Weights of a small GPT-style language model, trained from scratch on English Wikipedia: 11.3M parameters.
Each number is 128 + 32 x the weight over its row's rms, rounded and kept within 0 to 255. Layers, rows and columns count from 0. Numbers have three digits each. The size before them is the row's rms in percent of the matrix's.

# down: layer 4 MLP down (transposed), 512x256, rms 0.0786, rows 23-57, columns 0-127
# gate: layer 4 MLP gate, 512x256, rms 0.0944, rows 24-58, columns 0-127
# up: layer 4 MLP up, 512x256, rms 0.097, rows 24-58, columns 0-127
down23 105:134113173131170180131094160154081117088154104159079150127195117204110165142073118109106101136111136199069136155096177159127150160171101133114124160145142125179171144128149084135140104090131115137164109129141101129086125132174068140129164127105102161184132130155152108112156135165108126115082104141211107117154120074200159122115139166178153091127176106073110150167086103112167100143167
gate24 104:145110149138146136015147118087125158073077174121142131187143132139088122119171121121118189148132083132141114109148082151104075125130157177079092167143039105102143148105085123089095178077083137127096111160097096097054144122127178123134169148163099134125075097086160119128105135166104155123163167121101121191079096090162151060205098133159134109170206182203122143143121100115140150114094
up24 105:099142111161137038153105143226145131125138113110141100099124066146099169133130148127133072148100104116175134149176160125112148083120132101138096152092069159112175155115143130092117039138140145102143116101138168153132161153123099119122145080139134148146118165141177148100077132083110099085171110089130220132146071149120117051062178118089097143128076167120095095089163145103142125137172
down24 098:195150080159060186128197122172157107121129136112149168123122144133159125111177085105149154077082125145127108179130163101126136114141158117122067112155149156081137167126108101131138149100075093125090091201109143132144164148181096131096097073179101112146172122180140100128154094157194077107120175125112109129089128135144119163115144055048186140139113114110116083110124130096098099078165
gate25 099:146068141122139134137108148134167123151135101122151092100121075128139146111143132159153099197142124141177138118102124116124142126079097137107154105128139163138135133055146103144147183144123183133164157129078082120167077087102146118171184094094157174120130133095117170106126158131178137134114107122160171145184126117109149117155084089076114085113113067119168156135071108072119114187135
up25 098:115110151072123140112130173139160085119089075127145176134071143100141123145150131061158082145114091095185108093117157114139114144118100113169112147144139115125135176189128098094135202181162220126151103143140093157131071148145128077094139128119123144118186089094147165137139135109180140102114177165136117151136058190152113129112053119048114106133158139128126146188118148104119143193120
down25 103:141099121112097163160207129178048105088082122133113105120097120053061099163202102129075117195085163149154097127127187075179137112151075133178138104154142090118080179166135087155169124167144109113146154136143094110133079147147087128138092155140153116169169119099098143153133169119133093067195138171102130123102091163136111109129069167125074104149117148125122210156127124123149118146117
gate26 106:172101098079109158160100107073050115183140139090112104133140134161165160165092074124155118131039152046108124111176157087150113197096142078172092174135160094146112133150163150160144120130138145124168124176162118097126170214121111230146109135085107053165117143201146118199117162121112130140163093121108124117130130088091109120101134084131146079134137093122080137086166138185151157138138
up26 103:137122120147128188132110110086140145162137067062130189093112189116143116164134064174126167163088114041203106136069101119082120144144119132121071099156129141148128087112098164092208129128077168133122124089141154119120127120074109113100193124161179154099061093163116100131125138100088167142164111175075165100167155154112139171166073133101106112144158035131124173081118143140131091117157
down26 102:098060182099147130122156163108099092203131121210105095162079164128117132151083111188116113126150110148164110093114150075116120146175072041139082144165138146128111125153157114133127126151141140099113157089173058094109165177108127158100097119147171151163109130141144101099071144118153117152133116133161123104144097091083102129030090033137120145133161112135131197126142109128145122181098
gate27 089:181097107076103140143165171113065183164175125143158066110105131094134165104099095144142066182138128152126159135101121117098139148144134126173157152122156125168107147146119117133162128171086096069162133177131063089150135070131173132194067092145106128098202149144077141121168100144147064121109065155083121123132142082085130140136181081144158167106071090135144153132094110157178183146103
up27 092:146085040152174222128088137171107143087093153100111107134128134103117112125135095085124059134080151108124123118088103123131084136057159105094132171108164102124130188132084121089147104104185167141162149108141088164129127108031157158121075141126132070149106146105043184144126115143140133131162152095145121109089082131137118080168137124066117100142127165123144167144135148081121161114180
down27 086:153111163084114101160117122111081130146088105132172103122098124124165130135140161079113116145164118099151169101146112149134132110056061122136124096146162115170132140163139164108107093158137112135136127135121113157110106191110144120103123126099134095102132191145135148086143113118056115147190097187139094168102166139161145100056142161189068129227040104092134168122116167070122165073185
gate28 096:098201086165122089049201108084123108131119131117127162124114120041095160100160114173148174156159118103165207152086114140102125155174118159142118068162112125097122181089074097105143125153094117203126091091081125074107063093110128094129084147137116103129155080129122183126125092054101148154110166120095102172115144071108164145139099097117097165167179152132096162108118121082157194127077
up28 095:095150079082085147131144125139116113101082139200140126148195123102050149143105135134175154118154163101152152218164116169109171124156097086097149097168119130148119053150175091072162086104120091090064113142094123052127110132145139127135138111136201079098117117151095145065095153152102102064147111093199079204112160130161111134108093109117104105131157172112118149130122089092172124149112
down28 099:140107124156085127108192090144031136097160098071111108153137112075120102144149193170089095143112114182121135146073136098132098162164127141131129150109165204112100102129150151110108080219133167120044156102167155056143099090148107143149083144196160113115122105096184122124185143105112150139082128119107207118120134076118126076199108119138124100152125122136107105141110105120151206138082
gate29 106:118209105143162140110112137066159118113165095158144134140163076121142157054104142142099100163175174151109093153112178114141170115101162138144185195117116129105066124165112153126089126145160159204162126164093160187089077100128156109116159136065167107171061101068118153162126172104111150116182088092130103158126124157093161133167134123122097103149142113111167151105080101139125116142147
up29 104:115087162085115131181086142139144126074182186117132126155099148144151125094152145149172164130113083096134110127143171130099105132163164068165105123177152148135157113126123193091071186031126166141106122092199172076131131090085057131081105157141150159120102075088158178121153098088148107166139095074157131114120164085139116135130128164163125098194109099134129115099122139082079110152146
down29 103:104211157130109154098150148100116091128100099154156141137137078076074136111131162107130132141053084146088050127154194037067142142135071171069146138085134111136089126100144118133139114148085108091067169108127082125141128092083114120126187098171118136170090125156117134148162139145111105137120106141114079126125126090088165154163155094154106121108193197146145138165128133100105147119147
gate30 098:118158083114061161129128155112112129100100119178103132179097132084130130138129119111079134122090151093143151158033159086065120183117122091084139154126098118157140116139116095076118146085101148144137125110121095130134080129145149158165153140151102124122139198069134164123077124095193133109073201109159153139143168147126161125111071050152108109093143106112144142005131156154155129156128
up30 103:150077091072095128178091148155091111155193106175109089129169083116151162131141174104143090148128143121155157135070132157104085149125138134121116130204152207170127123112113128101121135147116145148085163185106092135111161128087129105150079130121175107088146130168139138162038126105117103098116131091095087140149113128146160126141152069135127150112161156102169130061084156203131149134126
down30 097:118131155120110151144141096082157117143092121145097232119112104077151110155130089100122059094101131170107133165133164093087182168059130099157144158130130148111146089175063116154145199100150157092106108148121125202132061103127117113142142172094095100154139108074123132107068129105164164114112118133127167154141144154189098091098137089087108141157143126106184184063111097161163140155145
gate31 107:159141140125090135160165141026123116136102128128146105134126128149178086100140097154111179137091158167127083106105194104123132127106152133095147126139129168111151102152107123170156073104125108124062127106108150132136083178092124116074151157073175074120199155167111140068193090134102124101140146112120141102117121078106127076099127114143139133123190182146089148191153074180170173137117
up31 109:154073174147107093109085135111159122167101130117099187106131110183151169119149146121111129136139075129130121136107105140145128120163149091164084072080211135169174201091207108123054102086136055103120108109087126079161108105123105141126083139186078141176106113120135135103193159146110146110151135094156106147083129111145153124124125174115162147129120088177132114174128106068155127140134
down31 102:128140123107175170120102151096105183134189083087141135085174113111132118121146118140097121151159111118151141130125094154093156066186120108008166154103119137106163157172174106145171158120100165178144142140132063113091102153140145158134142091146146081146080129157157065115090121152164122093127107120082103171143169133171093133043176107154134138151142149089110161126123109216115128127149
gate32 104:196167163131123149079128177077094124169108069162142092082088137185079093080154139166146123158166134086120086149128133144098132124105155079147108127168142113116090086127140107194109118087076134146116148102084106165112176139130105157058136177125136157187137135177181106107160122105151132105125089081119146116157080184124156248115138224080064135117120121149106144134098079145149164204069
up32 108:048135122103093136096122143151137153166114134170128111130134126132102157152131099112062159155157095175140096127121116101149090068159156162161113050157115068092128162184118216174064192147101127116113141184110140108120148136173116122152100130134138183101098187161133111093145107114132163151138116123139118096136115091127136181131156205129166144164104242135110173080138164151166118145090
down32 110:167043149143119106123137098086085148120089136096097150124149096123174109124133143095169142069201134147131087147163193160127150131135094133076075146131068121108158123147073069121162101050168094152073141126097153142122134170157120122109171150176177095082084086114115128169093122102104183108101129104093113123147098161160099103153181118127126119111147072084174092127059112092133157114140
gate33 098:171120140162144136139130087179126173108121139098112138055125127129184098163117199157091150132112073132111176149221096086166102140209196122126159187132153115105110128168069135193062165156112141128149086162082106146141153164126060086123127130115095106143177154170145124087126171157140129193105162087152159145178133154123107130113121133134091138136108116116095137125181141136150134107100
up33 098:145105131127101176045163124102165131130135126156085104141137107102193149151108190129130154139204116078138132095137115147173126157080116181106156113116126097138104167132120124180068165121094106169124089175070149081219111139129114141188135071140155188157114154129194148169151163126111200123094125103137098077125117120144146130133168116109151126152131103133103096139134137087165130149089
down33 101:142121120132109155145087128112112120147119097147108088197129121147099145166149109141136143096098134171123092088099144212120149054146222123132154103116143153083115067128091109092188162152145128123074131168126096186101184142141121167101117113132055103100147128081153131088132090141119142100109113168132061162178137124121126154158084107143080170064156156161127126113141097130099136130158
gate34 104:106126158087090085151106116088136133184106107073114098126139121137154213103111170038123095126170121098217127161076185086133183119091177143131151082090080093163107118166159074099100145142107125157131125126101093137127144168207133132103145114179177134036072067162114116158071132156145107157137122077135132139109113182088117124168144106161121097125126168056139106158188119140145142159098
up34 103:146118146202135149135106077144094097118078112136151117144198150121130102159142164114131143069127124122136146081126116171134186092132138112154136111209143074193128085133103176051129120159132146111146105195178109158119083112107148126098135112110168138114148114118150138140112173205130103122110107100110151165170115130134150160095158148167090151176146132119147123128120093100121166140161
down34 102:143044097153138228148175106140086119154102148174121133150156151107064047114184132172132124104159118117101089105117121166121077134168143115091154143126087101145111107113090081156101105120141133160107159134179129121132144136118120172159137113134154094162114125111164116158192189147162140092117100102150137110057091150133164087106189120118109119151080107158116175079170161078121149070089
gate35 096:149182125113098111108081186104109146108121104133125044086134100199103149082164180079098088061102083118141203142114145110125200087166092117141172124182126212150135176103094181116134186154111130087128107120145158140090119112153180192098137096105142155097166069168155240131105046100101135150148148086092139121136106151151132116153146079118140096130084120099099103129137173141182089112127
up35 103:134141167077132120097119138186137080151143118105068108164143109135131134158106129146133139147119189191097126159134180135112083089137153071116119147159074159130104166042100118109140100097148136112155113088135104122115128128091079145209095135074127110088047064149128104095113139110139058132150101099097079151099120125156160105118184122109078067164102087116172104108087145108120167108077
down35 099:177123097117150134190152116103127124127173146196112173069171108148130136118148109125105146097106130091141095130141140120158166186124085165154131120149126099157165130142154151114128176170136111080163151114138111109109122130180147068126129119122135116141205070125158130113156186093198155122147142190140113110176124145125119114153106154181171097199113137080113135161125066153097097149119
gate36 108:172122147161114090086144058178116102121118132113113122156140077105141160080062117073114136216174148068113098102110120093129102090145088102133077067081109075152114122123183157101098109148148177112151137182182109189131140109103079126141123165141110169153099163203105162106106139149148073089131133188164123120069165119147122081142068146129097137058133139151093181149197142138102098091118
up36 108:115124099192133160078077181147179111140116133130125099133096137134151140083049132123116107127174150168183072104113118081169145162109080090172102106145177168099071122121129122145084080132088116088110162123114139116138123053188133099147120108117147088083116127127143135113113145000118131105112136181101128185138138123141183115143172154093156073106168089108101145094159152146166127105165
down36 104:152122126163129140107132162080114138107120099107148178163109151109096118171146175138122106152074207114090115139144182175161087120116144092086142159105133098202145126083173132140191072122168060153146154105119146122131166104096167098100149063129150161169141137137108146150198129138131086114174160136127198048145148167152116154164096113123103200166162118119102203090115162088136107142123
gate37 093:050142094132098127178141078137150076142138142089151108119089116072148130130160127152147106097140115094123107168159079132065145117088129117133140161138088180125199164146135173196082144107131135145148065162160159083211130142054116121123151119069067094068112185131068089106138125162167072089085158152102084173127186119092099142183140166122162135142080110107158119112118146131127164159110
up37 098:119115169178181149141110124137093111135133138147187138144136149092123206083136121109115092109093162183155104079121130098149162160071059148123094116148092065190113124114120097108100138098089136095141160140127141104123142143163130147115162115109165115106134137097162157116147132142184111118092175113068120124143166061107153131143128128172131132121165144111129211206063142116091116198082
down37 099:151150130114111140085142117148111154070113090114130148073139141132112146153150129141116177111142125086139174147159100064115169094105141080144185164098098119121142113126132108103123132076186103132093104166147120127089068155145118160177103162159104161189116097138106134127096154153103087144103048095110146138164159087184142123160128150106132156095143125103114100110136188154141133126120
gate38 096:096157081116074122145089150135101117122082133187135130150117120107169128109140121085081098163152132146127152139128138099087098130077134122075125168122195124094127098106139154154147138160154093149131134150164100123130136104143158157125183183154134136131122078169167110106118140086159097163131130105132152112174124147088111086171136118161164142105067137081151063082135114098121174100110
up38 102:187149085153217156085155083150114113121131197080106175199098115126102099098172151155111148106140110117069136128116106116131110109161106140146136160098144155104087109124174102150132127208081191160175133141080199107146113071104145114122187118129122130100075142085183059137102124099119094104171114089108092153139129140102125072115193096134055120129140180085109090109069132125149127172161
down38 102:174137116184152134132137135125129110129151096153086084156107148094135163117102073091111139174113101144098105133185093128142056122099078112124165156153128184110109112076176160115173055083082157064107094123146135083109103135155167080141076088128162120122161129088119168123172134133099137074113115140089193179132104144137172155130068103081202106129074059168089194147166173196142132158100
gate39 098:123105107134086160174120095126121132134087120089071149153220143126133120068134185175072160130055163132111123100177139105148083152174127150103198110110140151109085111035156150167135129108113129117140118097122201122116128152112116103158104145102096091107116105084141087139081119165111109121118153106083077115130126139133160106066095141201152117148118130117132165113103110195138174156140
up39 105:137129130073069166144127115151094101144083137141123108126180124099176057110149170105085096152147099156152129114013115182126169172094038106139186068106144143192091141177134147160094123094119173102096135123141109121108096098122153103104134131080141086153123158106130139165097131115097098138107108094195113151135110123141152164151100137134142072149134126073113087160149145162147084119108
down39 099:102113130148179133090218204165154096098149125101137106081115139142138115122076143142224151090149120120114095112128082072171132077086141140150063161115142111133146077121092124100109113128126123121191146118095073135156120123151100100136079106166079072079113153068120081136130143189088127206113121142062147094083129087111104172129174105136146138170150113058073114067133110116144133114134
gate40 101:157144130158131123126193191140176114175113123099133142137117107135110137184086188153054126103134121128173137144097119141091157143166152199060164111212146094103127137085072155145113071170185118113157151073186138055135151123115114140068147094158144096104181143124105158137086145122146199114122134134158049121103149127157179091131167092112140150085090088149071118129189115152117111067100
up40 101:181121117145172154121074141207151099147156109137065168153122096088188159151167107170110165160153127134138189101095162203128034126164114089093101137073118115182149129116161153188100120146132085189100145172135089161105084113114119123132105097131100138146124103120100172095066144080101140077109161172173167162182134082158148126113112152175069148073139140095092150107120143161104138131120
down40 100:109153132064076107150100115192134115107124115161110118121137128178077112188071083121066154095154154181117115189138177172128129194120141116090102113132093170133170117128076126192135139131200117129172149092170143082106189136109133164162161142118134079143155111152143118136148170185110068166154124123098072106100221133151157114126121131114076128086118106156131125132172078132106111115109
gate41 101:119089136114124155093173106132118129133134095164122164098129120144127136123096032146110179146199157136149102107080136131094142117097122133114117117138179118149146148096120108141126120117067169138148100096179104151181122172116124120144142078166140107174188069126090155161156143120137143081094131101118037167098150103099141177126126109176136181111148111142144126052100147075170106136113
up41 097:136148112141084149096116114136080135146187097120153171134109144071092126142140171133083132108157151177132157161140130124120102062072137077139138152151194098125162159128108168122152091064171134154135107125158109131133117194181147149150142085125172116056095077126122061107167113117156135117123169142127134153078099143113116136106154124127113142241138116095097141108138119093140130100197
down41 097:163097071109124114145115112123100128147134128093139137155061204153090092130153138119125105126119125081125111172153153101163111183094119139204131218144149160139059086167117120037096135115147141133101178102161085142088066094141112160151072185136147134145183138165150114135138129086138162161119150073094199115149158134104152075130137116129115171103123134108091093114104141140126121110074
gate42 097:087128114106125192096104156155115115092147086122160136154077142141108130150098141160116116131167136076148156162174207171138102083128119130089125163144153112116151159090204103135083129092114156127139125166137083138164122129165069168153150153071083131137152151109095058142046157140179059147107123104082150102157123145165159188133113169152157150155107159151146091103101120103131172045121
up42 097:205119126071157111121161084124133135186087135140073130096180089067130125109105115082104181165098178093128031078095107082136122161137107083121162098118076072108112149132126172093163082125129164140122170132155148075075128144073159069123115102132140130128086153126108153151140117154101203172170149069185111190154171168099143073123166117088105128140161104115121125185134092123094118157083
down42 094:193146178176143103125144194104148117127089117107100075114125164139090091168171123171088165147160144116169105165156125126164124087153114134082105132057100108150113096082163171178121135119116192153145210122171140094144115126168106120118146125137090113113142122172056141193208168130141149119094122092086103111124134157139097126086139116108087146092111155059149145080125153198136196092081
gate43 101:117151120128153114099071091199126171154151195139158143146109145127116164164114108113115084123066153114068124131095127138137119186109085149106140106139130084141171172129169140161132164134152101124141151108124182147191082105124104116140162100134183094154119181107107110075069124145146145124141127141130111102087133138167186166128104154108155129087107082166100211123098121210118141127154
up43 089:183120167098164207095175141147126077113122129139142142137102111122166092131184124088093145129131162122129134110144149132159129121172131139159096179152125152086149094130172166146136152162133193128126138135152081105187198135127138161157134123096103076077117112121079094119143174118115134028111177117118075156148156135141130153114185097142096151130149143140152109118123086112118153097155
down43 102:119127104118111162147132125168137092134127136085097073153153105064138125122140067136099101126122119104129082189157169109161137138124180173090112116143111110130131113168162138176163168121091181116159115136125114061108131113144134153150141163102190102138104128080116109149202125144146164084121195102142148122109141145102069071179166158135125090115176131170164063089134072123164094167122
gate44 099:096089112183087118085119137188090140060089151131122146101112119171091144169167143088094092146180108113112076145141104114047153170107159175157039143164083166136124099137118069142134109101144188181146064110143059121128040141155135177120112143126145117204093137101168128081145189084117168190134148118132163188149123125177101145172155145100137160115106090150080129143075172124143111161155
up44 103:134152126077100097121091129166159168096103117155118169106105169106131082161135125102095191131179126164111155168153179111029131173112139179118150094171121124146120125184078064149165145104172107140128149039131086151127114184155156083086126167148092103142119133146156090131112088131145138131125122067139145132080137162073127133102118115118101173077094164096135170181151122073092153096056
down44 104:096142087063108100123087075133099089152155098125135151131106149188117071182133130167092142149155092159087085165090145152116154113174092156091077168153128173153099121159116100155104149144068114110155159144114080138097108161173145111178096047137110118106069107097117115093137152170130149119167160099167131126114146165128147134132151101120125129077101035145131120104119115187103187131148
gate45 112:117138151135143122107128155150138059134108197168119161098106116151163106089064162155091144140069184144121155128129148114133087109172094094111105117154079110201091116176094132116163120099159131122094141102150124210115135130152102126074145126110044091161116112156121109141137086087125097164086102126120128141114074082144073108153137148164105171096149102118099191146134159134170122107017
up45 096:096132118146155112078088053075196108127148128090173079175157145164187084169181095184174140102151132103119133109080124107120188151112165121115089127065118131028144081096177143120164145161151138154158087114198162146181123134101117139168124077181155179133189158110102108123115120139116182104129149134127081175143161113176143098125139122139148157115124170175072142111144147095077105210125
down45 100:179129148125127157128051139129116069138128120143086170087101094081163147106084165073161139127116160149103152075162161088135119148150147086091116120180078125107104149058042105156173109125105126114097095156147131145131110091150113141109156170121091081122130125112073080076133157055141190104074127107109107137121082095168112140131137126153062149082144138092138132148060100125163106159056
gate46 099:166082136082117115120141135111109143106123189156095111069159112094123094085099130128116096090100142143158149120101087157129095152184189209138118122141093097086055136108119117135117129103134111086106162135102092122065109122170165070048116118114093078133160171132151073119109096118116113122110144110109120120163136054094193107081095094122143139106157138134084053110072183133161170181092
up46 099:084133095121153159104089100125125084164080091122173131163107157159106084096163111056138127090149124117177096161132195119116107114142172091094159115129135134131160121143178057098100127136063157126100137168171156081134114112118125160108090119162125132077152177096094208153105064097168140152077113080117122105132136120187151101136161131162133140174124135090132105159133149131087150116090
down46 097:109126100147061090142112138080161171177121104170159101160146136107144111136127136108108168138085145161154074116112131069082131112110103103149175095098127116105109195117128104149163082051109148158177138066088189130132093166078122146178185157108142108101092078151160146109164163107067174115177145141138107053151143155128108120090092112125081136105154176112103202105101086082132166135126
gate47 096:138132135155100055103145137092088079176179119147127161173131114136147098096082103159154130138154161163175159155127105119106141092090068098145140092144123074134154082144136147143117161123099166107139138177160139119145205134136127136095154130100141175157124197159143143101159180124194127162094092117162140149115149172144111167116152129119126148142118175141171126137141052109133111156143
up47 100:100125089089122107138192131162139114121173109132128089174133097132097211133125111178138161197111118107121166133113163105107125152173135129130132079146102172108091146114151109091036091190150103148082178150157119167143128148132125163122182082140187112035165142090142082109124071127154148125180083123131102098149141106097177140067151136141088081158181146213045145130082159109139123163140
down47 098:092076108130130085114120161123092194101109110128083118073144138123116098098096146126127112060164127143132122123093112117203095109152083167144036104182125089152114114164075144166136121070158158117158101144157159088071127123142081159118128124119074093142095100077105187177145141184151165136130166058160130158108139154124119147159137141197095104078085104121152102106088119161148104117106
gate48 098:172117133109131162158083145137119128132103100134122131144157173135172107103091155076068153160190119114096165101137098121096104184123127114144146093167101079073206125103192151111125113199148173092134141105137114109138130190120117118091078113111106146142116113115137131152095105104142107093114134076107148154129126165100108145105120111114106175052089135201146119107141100154128137138120
up48 097:073127144163098124092155078098157112179167128128166092140153144122117135199141105107089132116100100096130113150165174133136125148124123143100113123121205185106115141160145159147156137145158105179187135131098074153075104107101170143134136097101117157140116160153129138102147155166129145145189148176145151149154131144093095111086155163150140187154121069138137117127148124136099107160165
down48 101:169126059060096117106179149110202118138105108121129115136120173186057156182105139134062116138135103164159140114136169154119131078204093110138115076134187184126131094193161154092101130133103101121162180108128122106085126120071156074067159078140174128160125145135135149165157208129204120145092149130093106131129135166114134144131096108181127139118135143136115204155176098089102118154119
gate49 104:114064104155137102133092157104132147103124139108150082155125150116153126126114162178139115197159156137153186141091117145146129100158119101102131126170145089149163107112052133125041120153093195099090142159151126187134149114097113156105077160096126124128179107146097210099153088127156135131150096190118126098165201167185093035101146115114129182137129048129147181118136153141099092101158
up49 106:124136119153078142100111148150138157101136048109171116116140122136081168089171173171110156195147105091139129159116106086102103103156151112143207077060179120102179169176124138134137139106115183091108085108159104132098108143114122113085081115116151153135165106174093162119208149096159186123118087100006098120122164154094114137079109143162120135057154173146115118113137129120157130134115
down49 101:117110141124108157135142041157175115071169163102177133116152179144179076120117161110092129133093107173168098056098137154095156185115128145128139138176131103146123074079120146151083116183097147092116070130150127130182161099128127133201126143086065125169102126144100087157082073135116104100151144134197141205102105104112100080123119135152101165178130128154086147177103091106140133116148
gate50 095:064170088167109143141082183130181119142092096080116161125117202161147139130136131115191118108138108190139162146166121143139171168091120193157111102198141096152117084150118143101116070160145113100080114150139158203119151169189130081106121180098176171153107132120168136126107151104116129178100098129108093128145120139078108136148082129139162069130160138078139154123122150093111106109109
up50 078:183140112138152078110169062174116154102100113117100074150127071079086130140088138135098131151089148076109157168121136121121064133181126149136162112074178156070144149153107103143156122128125147142149168135136094128124146164099166136171158112170173115115106138181067144148139077132158178113155121146137119120165112189163110122186153134154153138117132136151078180124192041168133128160119
down50 087:136167108112119132121124156125136155094123199120100124148139105133096116115101061087119169154167103165102079126153214140106122151100128150115083101142126124098139150055119145084120159134106178090067146152081169117091131103056154125111160151143123149131076149104114191089126145101096107090095126074087132139143142126047155112152175104117116128108164092200070112196170165122141157145156
gate51 112:171162147077166147079119175127130135141097114125092073133163190130147129155120146134177197113121086074116100138150117156156107136069098108097104071210103170130152115169117146119140130119228131118130187158123093171159081180161157157109133181123089088166119103136098096150139106129116146091168099098098050155134131090191161092098206113156153111130162143116178134166122203103133116101145
up51 110:127148109144166110115127170148070171140116119111110093083122150171125113131123135132124108093151143115072113097116125162075134076179090158138189117133169106102110108119122090193200161146122094136152135136142145124107067115148188055097058070144084145153134153094157108137084081154158172058151119132124127146132146139163120136100124128133170041149169144150123131135139168143079055199128
down51 108:145125110103108151124130104199210184133134113114109154120104092136158133057134172143140118124074098170190189164093135169135152161148137089146141094095188138125154122085113158088172111078095109129133078108113133091162073117125142061181094088162087109079122116100148151127098187122155140130138095163132131176131134156149144181146087079114112095113110152159122177092134112115059102106119
gate52 105:159183123154132129124123134134227178158144094171087143082130149113091143157135109115087146198161135185213121133132166126093183162162144182182072115142152149123148166099145148111111045138111099133190033121118117090120088124141136122156123196113140187124087148141152134158138138114131136131135132158077083175135084125097171168141141151060158143110078144198150157114150078131182132154122
up52 101:128180129102200110112130209085098092140137103134163152103073119177071137179120106134100126090096144172072138137139122144097179155090164135169122134087192138159053131077114088158109192131165150128109176134144147134137172129131095121122143069121107113092099117139103132161111119094087107108104164122164110109154123077108137091087186103153159112135074193184082172157159119035138152117162
down52 102:093100198136140100167100112108103117146173125089193117214173128137128106116097109122103134090107143116142075152160128155127124094143109104112105122138081125149152186129098100055098134131139132046182137128129067175107147148135144128136136189121184182105109208104111133105107113173077106091096100112179117167127146082122067135149132206098101118165161118112150114155086116124155082134103
gate53 097:152153152075071131141175159151098140186161100134161154147099156075145103165151147109124054079107120107108090089129117091124108130125166182092104103147104147189170125158134118060153181126088100123156080160027137195201117099136139124113126121126099134145062083098170123116113102079092081132198146089127150203118129196116118162093092098176144132101147180116081091134121167162100108097115
up53 108:117191145106128096084146092100179094092148131121138165139126100164153081153147149117081139142156148033158097118171140073100111140075160203082090163100081185175130146116121194138150101178113110142110126113053107171113109137103147130132107105152136215096088094168171153113070158124145101112073153155051146144150139064133154151144119137161112168169182094096147154138129142092129132148103
down53 097:136143131160151105139146098169083073160105100173084164082078145120101139098117102130173152136083145120133136120167152137093111096128151136139144131149179159148154127100114051118136162124151114137106167136091175170146146084185136137132144121097057137125081107090098063147116104149128130130212124144144103143136140139085144090110157101185117110157114112155104115141073133182110154133086
gate54 094:141092131124143170151110082125125092126117158114150107141109168137126109111091140140162084049131136037090120167182153136111123136121166161150126126140165087059160151144087105154109145138089163109142169144198156103119200116107111107108108125187137145102143077134168170165144114132081116074086111107166130127147167134097133190152091145095105093146136122128121107142118145075154130124135
up54 093:096192123090185151063115099143116077133107114126134147127039104136117165087104103126124129136124132118099118116154075127168100153161125157113118140109176170159123154137101148178142105101149140158080090098120087166093167111098113151132143112112083069203139148106140112092161112121190130142110112144097087131126088138089155100131156140136121151163120128103143153115147099143146078074115
down54 092:161058124095151133122107202131113056151079129057115100149145130180107096161123104107088175115100159137152130146098144166125120101124073107177067184085119090136130113098130113146133149132093167117110135132088104086177150114095131168129176112156097133138094129153051092220087125075115148090161127124130101181124133128114135159122107085150121118153120111157091114090055120071114171165143
gate55 102:166141164120099216122086174084095130155162124057103123169150084115156095148081140114143165140092162118131122121128104123049164197152096109097108154125118095104128152187131121132115111121091072147146171092143060161139131151125126132095111120098141132158069075122139105043150131113102077142187152110118189171096098136175097076145164139121113156112076123107131114099139149158134136126097
up55 100:123118095092177109138154093141118132076146162150149142108123165117102122094109157113172125106155106141127098120162095149140150134160101174152092119114146108127128081155095164159107098166099083170094129072138132097189153090149145115118057159133170123094089158168102118069129152136188091076173174097070191164127111143063168137061162219112103137120107085105104099119135100115170166145097
down55 108:096163131141144074111061123087119068068121165197161147143085136171051148086131087125113171122066120202132109189154114147123083112123128140146171126154149123118128076117147114138131130077123146137119144209147154121120137064134136144130125091175158150138156145113123168138059102151125069084144149165117145166156169183183150153137118186178099169151115129146136113195148088082219114184123
gate56 098:122176122162138092131114191079134168052142128073116103118125140166104159159104147158178147118131158230175084131091092199118084129126138143139156137153094132157162118153073088122163156101082144136169122202163163112078115111087095152128165134157104108129081156137105123126129134138080122120103128129129078156080140142134103131154095171139137159158049104129156138144141111106131129151044
up56 102:123145138115142099153141153136153198091147057151118115119068149109120144101189098192110129149119139083181157167057119129149100123132101083112122157106113069155147210147189159145128065108130100127143146167158160169044096168166154123091141169073072128080084170121142140100108122113102075164106095085140142106165115133146183166128146170074125134092169132162119150126074111102151059103135
down56 096:191106061138104071060165083149106101176116141140106148097117128104059094104137133098154109154079133105085095104158158120117172083158143152165117127152146161169110111120134133117097117197144065125092120078042169101200128099154185121141153129138103180137112135125103144102128143096124151141107160161112156165146125142093100133112116146130091099157157148127142120119109141118118139182083
gate57 107:053135106175104133151118185144155190112090103097078151181121119167188087103139120142122145135190123078131142106158061133143100045117137082129054162142122121091132119116131066121148157139153104146129117124083087084086139146097153148136120117166083126121107100122136134142179101170097107106097094081103164174113118180147150120122088113115134159129127133072123121085100129182103074149120
up57 103:067136109124127121131146157146130111151162098084124127082168069100142114118119128093148093166181130128088108108137147151123170152110119108131130128124140115146144174119099124052083185095121097141127169131129058124109100166174083120137128066121074136089130140120095111179123158101171090140160137148137079148138088108129059112098148101141128120108088136091150119127094171129113093133120
down57 101:118158095065192085127081120134109149131149142104135095117155142104078136093149132117065116153158230145130151097145130147143129190142134145148178165140121104135166158157104093161079096116106149126143115060175196165141135127110153132147123118088108146111125137101132181114143100083090158153121122161096152103129102102090165144168168147131089162095103151118137116102179171118101123132140
gate58 097:129103092119121137170114155128151094137083121163085142158177116139130149148107236164122096174171098121171081106109153101088131163123118137083132131137162070129111086123113134174148105100104132135153132066181109118115203151110119177102128121140080097141148154130102140141089076161115158074137205153189137109067143108082155124142126148088107122180126114173174126179075093076139134125140
up58 096:088137087111081110173090108119138101106137070133135143148121153186171151176152170088147102150156142182126101155128125117113145095115126129099140099149193062084112066148157086135142109124144105120106093165157127107173123100075083172071131094125082127124140083169117138141143106088125087093108173083160123095179124149125065056136168151122124150113175174113115130139092160173144120104119